From a checkpoint of a small transformer trained on Wikipedia.
Size: 15 layers, 8 heads of 64 (4 for keys and values), MLP 384 SwiGLU, vocabulary 8192, 14.5M parameters.
Architecture: RMSNorm before each block, no biases in attention or MLP.
Each number is 500 + 50 x the weight over its row's rms, rounded and kept within 0 to 999. Layers, rows and columns count from 0. Numbers have three digits each. The size before them is the row's rms in percent of the matrix's.

# layer 8 attention key, 256x256, rms 0.0788, rows 117-127, columns 64-127
118:585590555474436605494547439480562540471493512587523438551556508487497472360466543460492503408503476498527508540592538453472505561561479453552508558530481546582428472453588592561484420490505548
119:517520550450490539547530525488565520499465546495523458550514444569467548503501579467447457452519530513463471515508505542478445444468484522440512454486513512465559491426571577443508448494475403
116:523465429493431482547558485498517496493440508496497528486489449516566452448446496485610461565566520501553449514550548511533559544555509548531528424451516453491437660447505477547574544511408445
112:453439511572555512473509529487527560504424488511539539515464503549505487450509472522478491521563449523540507600484464577490550540471489370439481476423659462556443503413495491472488516461515496
117:482487521550472482489420458491532566533460507631517412553594485404449560570442448436541494514540577440488478561520524489484439502467550516464460464478469513484514588507560443392557457499525466
113:422524459549548484489439526555483421494515475497527454551468509563406428487565482494508503468445436500540531566566524401478524562535523468512497512485486442562447565491590499532440540439426519
120:526610510444463428513549418457474612529487560517357428497462606502505500459501522566519613523483552583490438486476466483516497506480510447440579501387456488522491584452471451531556446489554430
112:457541439494576515433547527536483488583516537529553517601451474515482485514498503547485488421512503359491450496512534410579586521518500472586494429509496509458491472527423525440379547524543486
119:479487458493626596506476480452572452506476578512507560536359494569510488434452424580526560569448469467500474468457528550533565505504503478447507512526560482502525583412505519460566508456452542
110:412510522490493481477501438471429558457456525474399532531514591436467453482569570493466484523495518478535588420500577467509523426447628522531460326479510554517488481509516457533614436504435458
119:507605509471488585450532462559563585424563462436407471502560496577453543446436570532517467519577389506460507536463467504545479413526536559515479556560508459377459611531385407459554554438525504
# layer 8 attention query, 512x256, rms 0.0763, rows 182-191,246-255, columns 64-127
102:470535507385510581540418439458532414579515515460532443483500390451508472501513603556547512520504571559548509520548470471548477522501506572444563462374490492515482495549492444577383464504527547
105:530548444501600516500506522481537529470513526383466501450487484506552448426607529569454437462461466471455506489635577497463574429537531495497564449516516569536565429464405503522444505424511460
103:439534510536547475564494443412564560493500476474444516495465505466526527525496529613528502558544487534493509468529473486487571485504491554466487540459509491463519369458500491509577476487475482
118:507553526453506448520567518572592437432372568542497505457524529408489537455445485487585557444519483577496537465487516541464528435629481584514495544470557434489497537599517506523438564481462416
101:432524468514456512514534501479477462589451379486506497477407485564456425593479519503485619534535451599489517475456354455440413460524473474468527449563578472515515512432521461414545459518485525
110:534501643447473524560519534494456568470480547429521446596510549442448498392508446461488576447489618501444446400525491546506546461472494481512549544499467491530446500409585495537444428478463518
108:483454407391505481484551431522472542527456424477441543495490438506494545468532526411551551550547402514369571533578503451409447583559571515421503492547458479414529498451567540424512373460374452
098:542522553475563449485524534396530484501396427453505424415401455497479418556537454438456539511494543501506515497586607514529559404537588448502489446483496482613414526425442502522432528447573505
103:500556532467469507456510468554481479479511529481497511590460531474512493488430496533540511469514483530497433513490577502564527480526621513510431484536463529527468461505475515491526394532472448
107:526404470547472567561513520508523497508460581462431550411491545443432426509514545517494483557432478495489484533536469469470605443541592526479487483541518468494494542469443522462573520573547448
113:514488584555461432530438474512507534532547472534483409587509454518510608470527522552549480444546508544544519398448493551399488503532491580500482531399406448468544579513443421478448551567449461
114:555477544519399450510504557520552430577527472463447463489503545468507499529472397406532437520455464560432487460490536465457446461452469497561457476486504435499459495525462455514447479473516392
110:480472482495488437444456433499532537501471595502496440531433542477400539468576492520458449474549516440550497508490516618486516528527502508382546578498411458422488589477453542527554496449469510
114:484532538518513504613442492513472479566515551493576561588421454529451448542564456549515529449381392495446453541474483527465568494390506474535577509534596442414519436531439427465499551480471484
110:527498500454528533509522499439501437460490505456557550484439519546524516466510509439488527497574416421473402556534525563526502469563475539496459479521359504503503444469452470580518535539371527
121:546523507519588508443503576444407514397535565468512526495444436441471574493462588508510503509584520440496504505429540454405534536536448527454511466511403502428589468405585511570597444505494569
113:435490535444486511453447398526477507383506453426519536384553374422541483438437448502436476522506513482513535573589489478533578562401476526402494494546635531449450536519456391428463536485463503
124:669511491472506475425545480484444524495568498667415404557522434460446507521543429440395456522446391541432554468565464423585538468511498472480438521612358563438531543514523582539553540546428500
111:534486540495550543487529561566472467541565457487537511536496478523448446526447436493522594475535614403512497521488483526560456537478507524489549519527499456514459506498447540467425374562541549
119:459578448514470582462484473489606429489415506560559495528494452591459465510560502545480486481535381508521558501450456605505522545501466587534435498499416476508467470566530565511548454471536470
# layer 8 attention value, 256x256, rms 0.07, rows 64-124, columns 64-127
099:511485456490508475439542548395567460546536505551548458534491564439468458496445520463491597494498487454504471608489440624489441568433474554610545578514511467537424486457475518524565552440496523
105:373572458485530491427562518460517523528608447544558499476545475502545502553531516517496522403590422484545532554484510484540551492506663442509541431450555541565529407435477561473528570528546598
103:471531517463496527439586485504538438591607501525496456437499429485539424457479523481534459487484584564500555524621481437523569536501613533443439511466422528408496474542477514537488458516422502
099:505506511442436583535485450481558458542594513511559539506466500525528522425544542527533535575570471480480458517462465521479438547440458367540419420489535458542574496416423497529424454500429535
110:493499586511473512486542541468529554578495497547452374539518461534524561526553493393559571492482529612507558459608585487562526433424450522503511516534560488412553536553459482534542456504509457
096:528491502512454579464531596549503451541437530393623470543525442468513456428566570494484490486449543447601560564479512510519507555397518509516502501504509459458542431447547501472465549433619484
101:483525481516627480476525533506472496492534496529433571517451520583455460535486483442476507463506564460496487453496617551447424531496543502554439523449566530477533443579503429478642512484446475
105:507538491510447493522508462454451428534470393518489490419515503481466492510442487496422500535408518478507543519428521559493447586445479475608603516519624432506481479515562535541475579471546560
098:458484410586501409519535492501501506499437478503544476594443564429566590514539572553482539426513500468409497529527485430457471477483451498518555557521507467556509470483494491518573540512428453
100:472492519436631449482497568499510498469509572471484570482460484491472565543501522523531510523487482511489498469465407535604419558469543501406466583569533517576522506461492452522507469497609504
104:462578389471537527471506498546502497505441617478514413543456505472549548578494501550527528459520458520549479533435548571414430524413494483511483490437482408493525519562574421575477482502514522
101:533520488554532489432569539519438538399445494420463531556472539474432540475501512519509507505550430543500472513522455442528503476502496521485452463492475477399533510563494451402530502465417452
099:427528558569426435466534401441581596504548438578458447466415466530551520405493457538575561556484496440455494503572481523554479501494499530413457476405473544510453526565471568463480494401548471
097:477410489504496528463544488509416510505479513590423595534482487475631425569448538500485501502521430482479594575515503471447548543516474511409526474521515505535397488469498375511448570531624504
099:518483504531511478436484493467430463489538585423504484454490515537547528446470548531497463433508448498464529476612510570536524576520512510514532524476581565504521508455469471546496518598511462
100:546493452445524488532430544485477535458487486416488471448463337477454541481430517463583561464503586382470543456563478485368475549467396511558477547475452491507569554523530407474564524550580515
106:465585499540383438495545584495493539405608487451471479536441580452484530471380424476526488550588482458515543540518465496455562465467522411491568517466475540514508495524465534550431511573512556
104:462483511503518569549454581529553454461494588497493493491481507528358518539506415522486505519482521556509556491466554474483544529538451444525561454439437586468476521456453430530544490495429543
104:514466514463581502567511438547548460560447487480590406456562476422516486478549486534487438426478514502430552573499489448475437465503457562541427502537516524457489488554498552579458608581512546
104:460498560597449587424580548443468482472527440500497471436481476460539447488448529621499460607527599570406468428607471470538546436480540421480472435590508564552383489475510459542531469480448552
093:400485594543463525494472458469330473513515490535550472413545484440481501410518453501583463444549566560546514482497569574444508434547554412505414429508572581533479453433497453501496536417496477
095:524539537532482474575491596555563451420450531510496549520423531502618517494533503477446481504528551536506504416459428554500565529536457399467539481489442461409498588522481573502461443413510543
098:521392468426499530498515478509501464497444491478512417530492567512478549373559632533502492432540574563515474532510487474463510504496454499421460522546496478458511563468572470511498484502563528
101:498500491441461558484503538590569465582460583446553490504572559457463472570504533440451460509478529468477507496517451495459510467464476417552555530454586449489486407550621488497476470466544529
102:592481447557392512493585359549484456505541464485560431495594521539494543461464426498478528515498495488515491461509471521550532559468537459502534520443555461533426463451542449479566529557507565
097:525493519499506501507519509560456532471429524466460450456515576538432468501515517516376530569460436514499489555434467522455506535490437536482513535426524543614477528560373521486517530549528490
100:460453408504518486465487430515431515505582474613449429639579580443495443484529539491471493464420445573534463492509510562507484417466502474578479484520498492538509492529549531505612497556558441
103:512549552480492430473468508407464524470508560572500512508394498527409578498577465503541460564505478435529439488428478439459514483494561408577494487473427465499527535441529460509569494462429501
098:560485562608514461512423485448553427562563521540438503518539463490530594479569545554494575574540519474517595497484496444501420571492515496539485402526501452510564539430531582530453542504540516
102:590510522437449479459574477459530500405566516470554527481494413551551537511484464581531482421514535529621515480473478360427488596520510548380537477491420434566520489455511447496428555504539508
105:544451489577441486507489470483468589568510420441521445477455443555487426560474503504456433489565509515488442465553452552461535510533546352465548568466495507527490497574543505497607509518480440
107:587475517503477570571560495585480514470571494516562447464539527580483541530489619484409474420503476479453503482531561468464490445571373531511537591485482521477567450516467436533490533423490549
100:378520499486435550521459497567520477458489572387451513452546486564487486453457497582592547540569547519620464532422498404561473562437498507479480527456530520475441564575509390412479484459586520
092:515445586483453481496423400483515459588565556422429462601437523433468456660496525485542504537525491476530420461462495422434445520504470512505557472520477481541523470423518500457517502469460522
104:462464517490436470512501421548433572425490429495514514562535533586525551517567566507496589449445514518474560563457539413564417502449437414589450507523506424467372463494428418415557595527419523
103:535468495628410573484583515449610443467412465456466456443470580494508453456424511454545496504516510475431489481547572497466538581539478473433433509494426539492506518553400617580423460496552415
101:518435469455577438624432448537508533518531474558456426469483500466574499513568558525547470504432420490602437562533436459454485516460559362613512487537483590534615527485373494583444481450489514
098:506481542512472520480499548607465539633473563431551488432480480543459499516539514485522560463464456554559565578509523518337510541487595449447535583435505474503503488424484518510482508474358550
104:498516601554565516513467494507510440486539467441512458443409526475549601482496530551591460430431500493439448537538552514458482502470407425539480473514531515509475502439441544527390471450485580
097:485524507445488442505577487491525497476503509494522555487557479498438568516492513453399445495502515466501459580515562517470488514453425574520612511485512496485517469433470486398510480484489635
101:494534440504420554504477504504398497517463553484558540513460450428477509495457517533406525506560494506548506460346519498488486443550499554458509522477474494499476522479497465498559452548515577
108:458444520444561510463511503614532530504520506524505466417485494502394455532407597456508556463480462517476511468418536539593468496389526520373525452548506425535538505472536543494520486477470507
103:439576549515427519489576481469439512467472538422545529505479565456501510533533548522600492567463568426495579434540566436466558551436451572587476547506509435510414562582451513422477494377540414
099:454547523561393576459395554548448506382518462534516435462561547484528490454608556461472502542505570465432526438398539452523469519540470488429567490558448381437528544510539381550626448474463546
107:522547462540618539506471528454483571450508432504617474507571519389545469475586522510562481451523487519408517554464486525434506548453469544398507531544581481543535597528529537541566521490552553
099:445421463503451525485546569549450435478524538498492486539467485496490501535461466452513497453485495454470547546474499510433528552507505520569476504511400458533427482521486478514538444518477434
100:532567519424476513449530454467555471488572449509499504485377501425552584514554581345598471569461472369527495524471576461488481478525606384540432469490484562544482533460549520486460456447521531
104:601571470616494466527392440393493550471470550511519456494491497488390455510440453499466449495401531475545499475507540537467579521624502470568449461569394508487483560463541418440598470499528438
099:486530466419546499464501501585544497532513467407379512541592510437465394483492484489487435466551496536492448476451503435495479469365463576518436461573426482479610445454495525509517516478576605
105:516452527516557567546529535560498511484503470466562409558521598512440482536439595551444461582549538491530409472427525505480553603423477525559492522510473517503524440469503552617440470564518457
106:523438462581607534521464462523415428493589551469632546566385489557609486505547554575468545484472620460436539455498544490507510365490489447436521496484470478470499472603518503514540497521480511
100:504535392432543475454475372429523529498550419495505446426523535408551531481466493537535564583506482454469520564557507547502526482579542457537509439517553521563511525499549494598600464463526513
115:463475469489563570475465407515573311449472508540555532573497565443487484469497534624471446481537522550535465579445479504487525534496521392472492553495544472542522426462461530521549432432488522
094:524501508575605484530444456425478507512463555522480593484539435565483494580503544491413472456505515478560501476529553420502498437480513413474458498505435457483467472571460482491425540512514461
105:523524499576402470490491484471515477565531404485599472494601498476543471455554477544470529475463454486474487511506532516506487561520410435519460444463560537509450531517465459495485553456543530
102:549483579491434437560492589466420559531528516496446616466470518558551563430432492566589484585472464521564501490569435489480596437528511492506583578482486428526518465509516421540523432449562527
102:519522503473553497494563508504414538495580350470447522569495462501487454426567446420488486560602499413499481488351466550507498442438440455450518548504432502486512516477493467395438453491518501
104:472480530465590461531581554482455450554435543538442469453490574486499568536537422532546450498530468483491502550540441405443494478495518553511508554535444485557505423525513533453515375469528631
106:518516573490555444529519503516562375527542545589474466537532502452445482440503552539543567482487394492507523558542501398576475532468517537504505477518562503524520451438522554604401458547558400
097:473455470485457403617505564402538520589560499474458508561469514541510462584443483459493414555575498549495545464467443508511519553411560478576480389586515434395484481478489502526538463550481504
110:553406432541500470609468515517529542548588462490526443544545541560477549491531513465506583600557429516488427525480521460520471529444502524490521450481492464373484458486423422477448442575563449
# layer 8 attention output (transposed), 512x256, rms 0.0691, rows 128-188,192-252, columns 64-127
102:482454482534412487561529492436482469436484551515502560409409459460518532476493528511521425476592550491500492385535600497511508471436534435454472464455527484487521546461600476470426581526489497
102:531511501482577499499450343427546539503436487529515485496498526632480491606497537459465525581475538507433511526559417455490453491562495501438440467460520473508438578503556484520533569567456520
112:501550587564513514540576510438491531491491501502426427577562527452489622607501463464466518478518545429513403455472492514434492481456566499495506522507623579456523453476550516394542465489515601
105:516556469549481441470519624533551536444540531431443576503498493488483400457514417430511529450552488419476419462469482545471538507548447544445488485425514546517559484456518579475493546468558518
109:445466532508487529515404536522466434461567508491565595390564548489580609478485475555562508538423448398474423560524511597537469527575583518502465508546471448573445435489528420473462503453459524
095:570522517557481523544569399481598624594481505446483432444563562492432456491492435521406423520540488399429508561580450553528456531450412551519504534526500470503369439488485541468423548586549453
103:482471502563449521524541465470513471409508579550512463480611502424498449528442477435419408493565394454499507534456539601486495437525494450578487503523456373482477496499517514560364519523531486
106:551412457504424530476555422528406508572513520474525439521540442520554467478558475492508435543559606570518488506440476484504495533426468491527434525579425558505491526433446461529462499539490540
097:539404485492502563464529558532506598472439511549474428477593513554549529534463519525529491520528513457473469528514464570518446582473523445524474461521418492515417465535564517424505436544504463
100:456558484520553457463531480500521485484487540533603493515486493459580472538501488565432606474472528526540486436560489540454454371521432492527428459499550646493521492425424448461535472424502443
108:445509455476494496502410507528538463521583460485549523475572487430531488491506475537408529610505531533474450580508461519569519501495480441445461563503490479415433402426376465488532465557523508
116:433511494483572529474503481545411488510501484564453532462474507492652504625448511574461442527502498398523474473509537500462485449461533450522509570535386422506467585534442531577485528617588546
106:536487449490513647426510475508438436506508486487458481480481485535526464532495491520434451460468497632469498482518563478532403443477521467501506523525502562417530562507499429449507387533504608
107:558555460464484477515427513420469380544558522476544389550489551481464507485490458452500534595516495462535473497462534465566454514536449461555611509540445472428488493486486517612463448492491525
101:367459440429504479519549457510522558576400535514545468425468546472495527529516440485416565609530516540520542412484565495437494484489581475537463488526499489482474552496474590448498387462626491
108:595409383539506514508524451529590495404521482601492518476529475445481474507543461527464539440443425393468518526542469412584484495470463457544551400505537534528445523450477443559506530573473406
100:626475406557552526448442485536547535472477591493438480467514555564492616508468528465501418499448505505458446431471497470598489492478517518460454571476528497472485465565497506476491594475575602
111:541567541396456446495471539607447501531521515551553530559522487461603472470530506484562384417635561530537565510475515447467519482504448495530539498508472459457472556505544537505479486423575435
107:446511537474563553500509523484582525486544517443466477563521488438493485467451500501487507452474561473491497491507505547501542563394447403521550478541513562636525530537519509471497497522373609
108:416478508550473460470404504539553565513462467487485423496428517494560504553536485501583502510529507524525596610465555511482494543410464544538487538555456419444518442444548558511476490409519450
098:563506504439475483481530569479527485474509443433549598571407596529543540520446553561497441492508482431423468577516513426540528453491422516453562501543486446514479549414495385442479451513529552
100:521449505485470451452455389579427513557550411567564539483455492501472453473416480504553449521476566415451438530563460491521460444549528606537594533516452544442520490561441516535489573509516501
105:401462525458555410541465565458465530507513508506531469456534414567589454488480473535553578555487494400491439485530547427482498534553566535410508511495535521504466453490535584429585407488455443
101:501531510567406527492462529527493499520522526504421529464497483493578507539433483483484594462533481553408591539431520589476536402455588648539490589493433506576442528515540553496504467478465479
102:543495412384523462497522554513458475571440505495430552405503495417485481573518533521557522442520532546544563500551496477518516527475580529459572484603524499514494486487589492560527554456488401
104:424551537570444487537472458505521410474452552531481571493502558467420541492477538467549510442527512489499444468452563459453416513519507452464449483499545520481512447448562398581585515534383488
098:492500587450418531540526565542547573522468554509513528425511455529498518490387401534463404446566534546458584398453545475482467484508554485509490547575481500456445512515564492565499441523488544
111:493517451544405589525566332525477563452537478454498527512493460505432516485510488482423492572576432475452414501517532570562580419523534512517487486452551444423518448446451583451428555464563466
100:433450421389487505486449468501452421500494440415464484589550488460445452554533454494536515489454533352461480566486505526486560492438525490418436527485463476625523486457490473419469531570489444
104:547439558476528450537469493479499609462493524522491521546468488501444428549556503540461508553516476561503488561472582504496501531510468447484445516519509687453464456531503555540482418488540526
105:519498555536541498526497536554547461423400617573515496475552408441470625505460430427539493599477430450428486403419514458513441590528537563506447539499478486463487429378462570523482552530558507
108:478473455547562447556541513410552546516545492514515484464514505369536446482457490544478494522441494460461546481463479491452489491508545500494453416523407550592504491504548571447493378544470436
094:506471428463621514532505533478479528537490454510437569486486547502534495541451521430447476512432497440499459540479498529396528488476482524527487497535533496489489490449553412542369462483547468
093:559541404477480384589475620503455514485534521464537566511476497477510635442510468543441461475544424556428514581476458563571541522508506533512511464447469503456482517503539496560596454509507408
104:500495498440517471524424528449565521496454571485501403491492520515491439487520487486512470549528454545446486457514498504482505489553502568393491525498512568474465444399548442497545496516510571
105:447374491422466533468544467462501565496430454516497554492468537572481423470517494496571500505491488554492490446407491542551491505429563523514529546509453556466542470503507492569447492511424470
103:449458507615503609458505470432495509508460549480557502587565574566478461541356479485535538459491440440552497438515578403464473482558518454471569447506497415531402527510491559412587508594502518
109:530502460475533554553498509501515443450576506550451522460404486428597507440487592470558365539500476570494563440502452426525537509517483434443539505519535445534558493462387417499476435520504513
100:467432492488587491488568567510535563532607493549494439532514470484515485517541434400501552563502502568478541586487471454554444543519502412470492488441472418546555474566535538455554445504513613
106:534448501521539503467479465473481433537458537439490580464521469475477413495504628413454543569546493471533468473524527536496509531548442477476420420519562444511529443502599543548569648467403449
099:546454521485536455527519484479593502372535583375522482473467500486569485476433509498463418422448619538562560496580454454488449440400538495571446502422544466449466603486425505574547428587485473
113:681507489543454541486430529372459507535415487509544515584478446527442490467509482470519527591394427519544491500573521537483507566592568503488459499526469591418463544534569514536555553547468500
104:462503474485537540523454521521423441511590536583472441453525473425570412514496459545566567433421515534383539472539444571509480490482469520570485499521447430460533409508604470621591555572490409
111:552473501518486517518455467524443696487600435505513496436518563378557508503461427482545430471505501548488487560499498512446365374469550546453560581487559529511521443466491519491424626558548477
113:528527492499445510559515484577489496504479507446439536562489512449415536467493459542361462564505461438432511547473551489460492415462386529458463456521475492569460484531562520488493434567495477
109:530513478511499464593514560457430497497468566483377528587455521545464454446547568525447547480496583510451549400412370419518491489503443485502467450413543557522437512535540515633480542472537526
100:503453503577552546513533486553460540552542507565440425540507508398507491510483514556529564450476474569479458489506504470511491442604511558437542564515526429477530473468597476499583555612494526
113:494538563420510434503434452574503560435528493476545516528484450542449534439471510510515492542577468538436553433495479490510518497467430434503456502422510460512473546455496503556438485531597453
101:458514456535511436511465569553477458571489535526541441571497540476527543399466456546454498436546388550518570546403426384524395461409535550414487488469428554465449417564517383457549484575440462
100:565468559449431456464526633525476444508420517531430470560490521398423413517533506511534424468392453501416541474557465458542541457473486437470593446529490478612392552564393471454502541435483507
112:491505446466599468524516495538562536502589539577445461540506461519444477458449460433533402480433439498472431454452512489465580526524516446483457414471419516533544500496552590464493532483438418
098:486514579485503528486454470616515577494555478550550545566493433480581468496529448483461400579488561417546549512438514521431537477549502571510468519564469487408537520480512410448504513551349500
115:502495584435511469496527521553538607450514511434586448512529467467477496520512487469466530554497578535515517548610485412535484473538577454573495382533496478490478549574542588521478533570425613
105:505457464530509616606555481483470534444569498465560462409467501432517414494564548492495526580481588614556502512516415452487524536578516547518463494503522511483502475507447498540468447433501470
111:499470538394498467485449504476477546369470528533428563438491482439482529570478522403498480534616455452494499520601499596457547438441424547555546503511480526477417515461561507518457498580474447
104:555524457451578500491549454485434482498380534461487452414434533471541584488534415505450474456489473484532463483458540431577463397405515486444441517466539518557529538558462512423531604461472472
107:504475542576501449505461530543563482591492530501450564546506464496546550591507575495383445505459411509506530565512501517473480480485476479454544422573521511495504507432433542507457554546474572
105:437566486453465499496480608398463556440542436498393592545430536559487498509442492596541519550594477498413487554448486593523530479497517485488496441400548482391481575553565542453439448430424511
114:528537463506435483467561443504488558414520504509569520436570513427534584523545432489497452523538536525517470477497649553529446454493526505464556482504627470487523535511361531473563455491486610
107:418547500426526449470535546420555483537503545548523577483495493512495461489468346474576626468502479512469570506470521578440487500496454549473478628401481423603434494557498507485485579497453469
104:425531490455506408457486445522546467449502438489483489490510504464482350427496442442472510509479538463476447551453567539464506499446411485466543501436569521546505465565578464540580535403455530
103:516542497525577481475501496487422514603538482557509493552524514510511445525520526571516423467413480418520551470439487427494483538635445543509514458546389559535506494508476525481550457467507497
104:391441489499468591446473524535448492450460421467515441487485510415487499430484470538564473515475407515481508461498500525536472562476431518457529602527537528473618440486461434461505467467484463
105:454471480427540505508448408488560561426503490441585636418466514501409480521485539485516535569479421453536523447425432416518449503503440481485462449512416493578572519476537491439488511494380470
104:551485465432591545463534487503482526538460544512582447526394463485574580477506518523449421468473501523504504524416509481525527600489569498498486564498491525406461456548529517578505391568487512
107:492558447551551458553465547479469509571543428477429454612423460478444455600425447525495488494525525565569563501369567449544573483463566563553522440413479529508471535498512579476514521592481534
108:510441575530477405530443522470410490491569510495508548502443478485529463553428510502573536386493459614434464413430512461507527419516583478439455384493527580473474547549513513589512508425431493
107:585495475521490463437498522507508562615499451511522436498555400553505534465555461550589510501350553501539555562543364391508514532551547540381599391500496567481488605481511418526555479544523473
105:413527605472497558525480511500532529456543488510489517518447408542518581540407532565511511526527458460419443483509471420550472469577609431421516525410470506485496449600521549469470509449547389
103:388519529495576529535476472479518522520551495524559506552621454485494456546471494493496466557586591520624475454480500512511387478504474535510567516519490463498545451500453525594455475467608569
105:480412538406424529550544442495528550502515422490395409506505547520548513487455475434488463512595531483558492519449556404491534489525459540464493389438527399517456523522543569489541505511465527
111:486484569567384422475452498595521557506442572538430515449436529560566534504548577471466471449507526447521553360520521432499442462572494522527565529537528542609504610521530486487429498391594460
105:550446454426555532521528515372531502564455490495478466409622473565505468445504458416535518447428557572374518481563459552588493515511517518454492433571541557554498450450475501502497482467451507
101:596641488528549432606472596451597507505437437471576425554500612508445548512401481506494485524537508482547566506468442480521551493484514592512490490566539406541526487457500514547454510578525532
099:432542570512510542586531496642503506467525440520509470506429554549409471500482549574477473462438497544492463442483485555393574415530553504454462485563499497476500519517515481484546391457418537
106:574500551581512624613526532473533511449533487474526505573516505457479511505473552520509602472500463518527485581456402540431471543552481512480540457472452534582453462540557405505579570571445526
101:510457482578505462509523527557446443456471519489488437598390578577527536526521544440540434570528523572537423461431448564505483470453448558476510513516460519450532453609541527437478435513429481
110:425484532507556514516472615457547485523441468414521570494575441419572415574629511465505483545450528420519524610560498545551474489475564514555512446513529506595571491415479547433460507499440442
106:516416558562442562507538508484526501595414529426536506504521497530505536463519509488537526491468551520463387621564447577549570529489551501480443526544503505497541521433533460423496541593485471
107:492561532561431500534464453490410419503563386521478435363517485504389547518491428443514532553611463557477427425484464517541523548488572542500391449487456449426520481500511505456390371447556589
106:540500466465547546525490551499584446435543468562502598523514561580416495464507537441449383511512482469457434391475472557526559468555486559485507499453541472552561462627512529539573558538514571
102:487424590449561446555511462550443532584455512501441479569514456463560438490522492480506482575498554557525473484427486541482398477526481471508515465515465520476439463552591493581440467517533508
100:471466484515521534516561505416462558499480521474465525547504536505477494548501499525529566440517396499531565520547563508488408581511593412493408470579602530596466462489590460485583511569438456
109:458512554522431509493570448501507444448516434489527554507464582430501444522499511526419435468505525541553537548511478541468579482483562503532473475448462521517513514512476438603400589553498544
106:498488526533563485518505512399389533506492477544562499504421447457487591523473391612543531524446532528547401403486490467523481548492418461443504438433417518426500386538503480505510466466514443
105:463496575567515526569405521540562542455488501497502556477466452547530547437467434483504397501524554512480491457469524490549472384438560520569522485439462552468584552588462489474521598490534535
100:498494378487578557518480455450479476536587413506507550501583536440541554532506523493497433461508520495516521484482468529551560458432500505597497546530526404562505553594579554518415498469475504
100:530490458461517443455512487499516506510513472487430551519493407474534553554460496426580427514527518488522551562561528444511491539571536585553547521476510501489538544492362515501485456422437578
105:521463520563434510549523530462571475527438489533544452485607474467589471521518517445363589450478516566504549523532539505464473488420462567447498526492571501543457591627490479530457406554487529
101:479563488491486441452576544518499548475464497540560481395437531440580503429454513503518472479533551621523452411481466487480470498552446496479483521537575535574449571570375565591551530512518482
113:342532455540477548504567590583425489550471450540543485477439594469573403467554524555455452463476494335482548450423492551544551431501508446570572527488464408466538545465473431509442603470472449
109:471545457464504519469503535457437424552514493519479562594433567538509494467521513545434544476546460497504435456531569512509502501410501483503473447463517512531529585554481489483421502447556466
112:468618546460463454436483539548466423514488484461460565466463502490435510506474420571568547582512537588576467482520481531509485522469461478445501529518552412439480476469473423523443498529513469
106:561474460558456542478523442479553566548444504585552508409481400506502497510423528478548561466519484457464617490498457513537429466466512432398470457479439512570489474551452653440541458501362461
102:464488540509451521589569547529486539450442481523517495469537536568502520452439509457514458538409504481512528470482530441479530528385523534408403526450545561530538478516455527500430548480600469
107:587493526556509525540532467569591489458480506543437493466534477464513576429469495424490463535530566522527547511439525506471527556439489524455563473556410527485576497515468587490414495471544527
110:611545463533502389493486614565442501595572544544541492489471522431518573551522544536454511437535426434558471440580485487516460529578559556478480460623559481567457521482567506491510486511478520
104:581521564421497478402423484555465461481513560528528529535424484538528511481505415580479516448494509562538533444463535553471468532475434549505496455457472526428468477427506531534556477402457462
098:523586570514572435427557453452502514450426579450469506486463512480463477507485496526507502468505502482517467501525577543434518443469499543617491419535467585504555493506546426508510567433502552
105:506479542460448425493557493530493454532456490512550506554506410521469399460416483562496453415554564512501537395446506524385618467550613477512490494493487453485465526413622431513440533579473414
105:434500513534467513560506542517400530482510411456481534511472487510535471482474407537541528506550588492545515477477523582581482474457460510513402511464453559422504460508458403463452492471558427
107:446458520514431536449512471546513494536467440573435490447526572451529441514537516538520512548417426458410513438494496526546532465468457428504478546568510552592540483476457501450467500376525461
107:396508457432512437469471516449464381467500474482420507511501441485541424509581429486485495475508572441467442545439474390511509574555492565524572491494507437563489429405456456484466522496468557
102:568506432541417489525491517517588533401521422567525449526502534633473553483441533488452499443530465450553568536482524504533421525510457396420476469573457523488498571491561548478505500512580528
102:465477545522497509470545497478617446521444598556525592536549515468485505519512523529447491462519514582514541537420508532574609455488557506575471569432420528496501451585546529492491454480519540
103:422560461466440469442458501473578445415465439588579459544507475450406536552448451518509457542421539517572465391534456517548541540565527499600530545489517451433515464456427474451494426427441558
100:529574485547617502457458514607540594427484480573471470532531443462400566504516497533521473488546519500456435591575512681528482574498588557512601541496502520437534588472425434405511548614417457
108:492509550508512442503520556517437489479477465443549446439624548618517505510432548536490454518522506554570546605575434520471499574518565459443465513452451468563441507446457528503463509476581448
107:464465482377468528492586554520571508569469434432459534438390435547536465416577558469447517412506475482492456541482482532414469415452482516450529579491515568520493395463587524466441539524478518
109:535461524568474546448579440426406549469610419503535500488440378553527512532496498455486528527433520438557569470575510574493551472541509441570547497459611451568425592532488467469423559510406481
110:473577537537462397519456454478515518537460513531498583473574420520552574481522460465541469434417454500535540497547460594489526467601495420540499571498536476390599525454500424506504590423517383
102:495490470524491457484444503509551525446475431451451516476517423453503548526479451488563461524458488606534483494536483459524512437465544513483453542459510473440547522578457367481596539550527518
106:563452418456459502464516568542552405489450517486545496502486481548478454485493524432593529419517523650483446464447574440565473496451522463534525493451476562435467462560467524544474447510569458
110:517528487550453427509445564539461485509481486550423513556528481548483502547453566441466511457468451425535570405532501600555506474466421550468469545521527563551578509564497483507564462524537451
100:512529598504498520409457543524520482550538581607518534616521517494516573502504451464616512520424549470496471494450532481438483584511480504459533502448554504545581565574539529510591571500487553
105:425472523520502511525501512589521416488479528506581511493510430576582504522416447571473498418473433469541516344496495433493483483557578423479501495478522433500554481519554552459534438474529453
109:481458577619433474548515464529512473538513481509503473542488485519407507470498587523520492447481566450487511512543527496456486614553442592497429437459483571458395462503524574499484383466485386
107:454523491459534500418505479486449577469406529511595404562499475495496472572506504580536490444483471494487474426557524463538564498543454485583448547493551438464476617503641522506591477533557459
111:515532453627520515450477407571492525549477535469619387498555444519495495459463553419432524560436510485544510427446490475559444515573423472489488590598537531543559428482476443431503564504562432
106:501565455392504556540417497509417493463539466516416500559471469572497480548474590553566501490475471488443473487467374437429424466488474585430530430496451573539438557451510503470431604484475596
110:622424546553478527417446449560515569472443510490552395444467468492545555561522529554448530506494502536512429467522506412495556543480456493477483511569476576481551437510432514526525489458537529
118:519535583593481506431450493481447473478480663394577408550502499444456583504515524420564492453453499393595558479532523466515503496521579445513484509499532490457468477476501522496495520513475525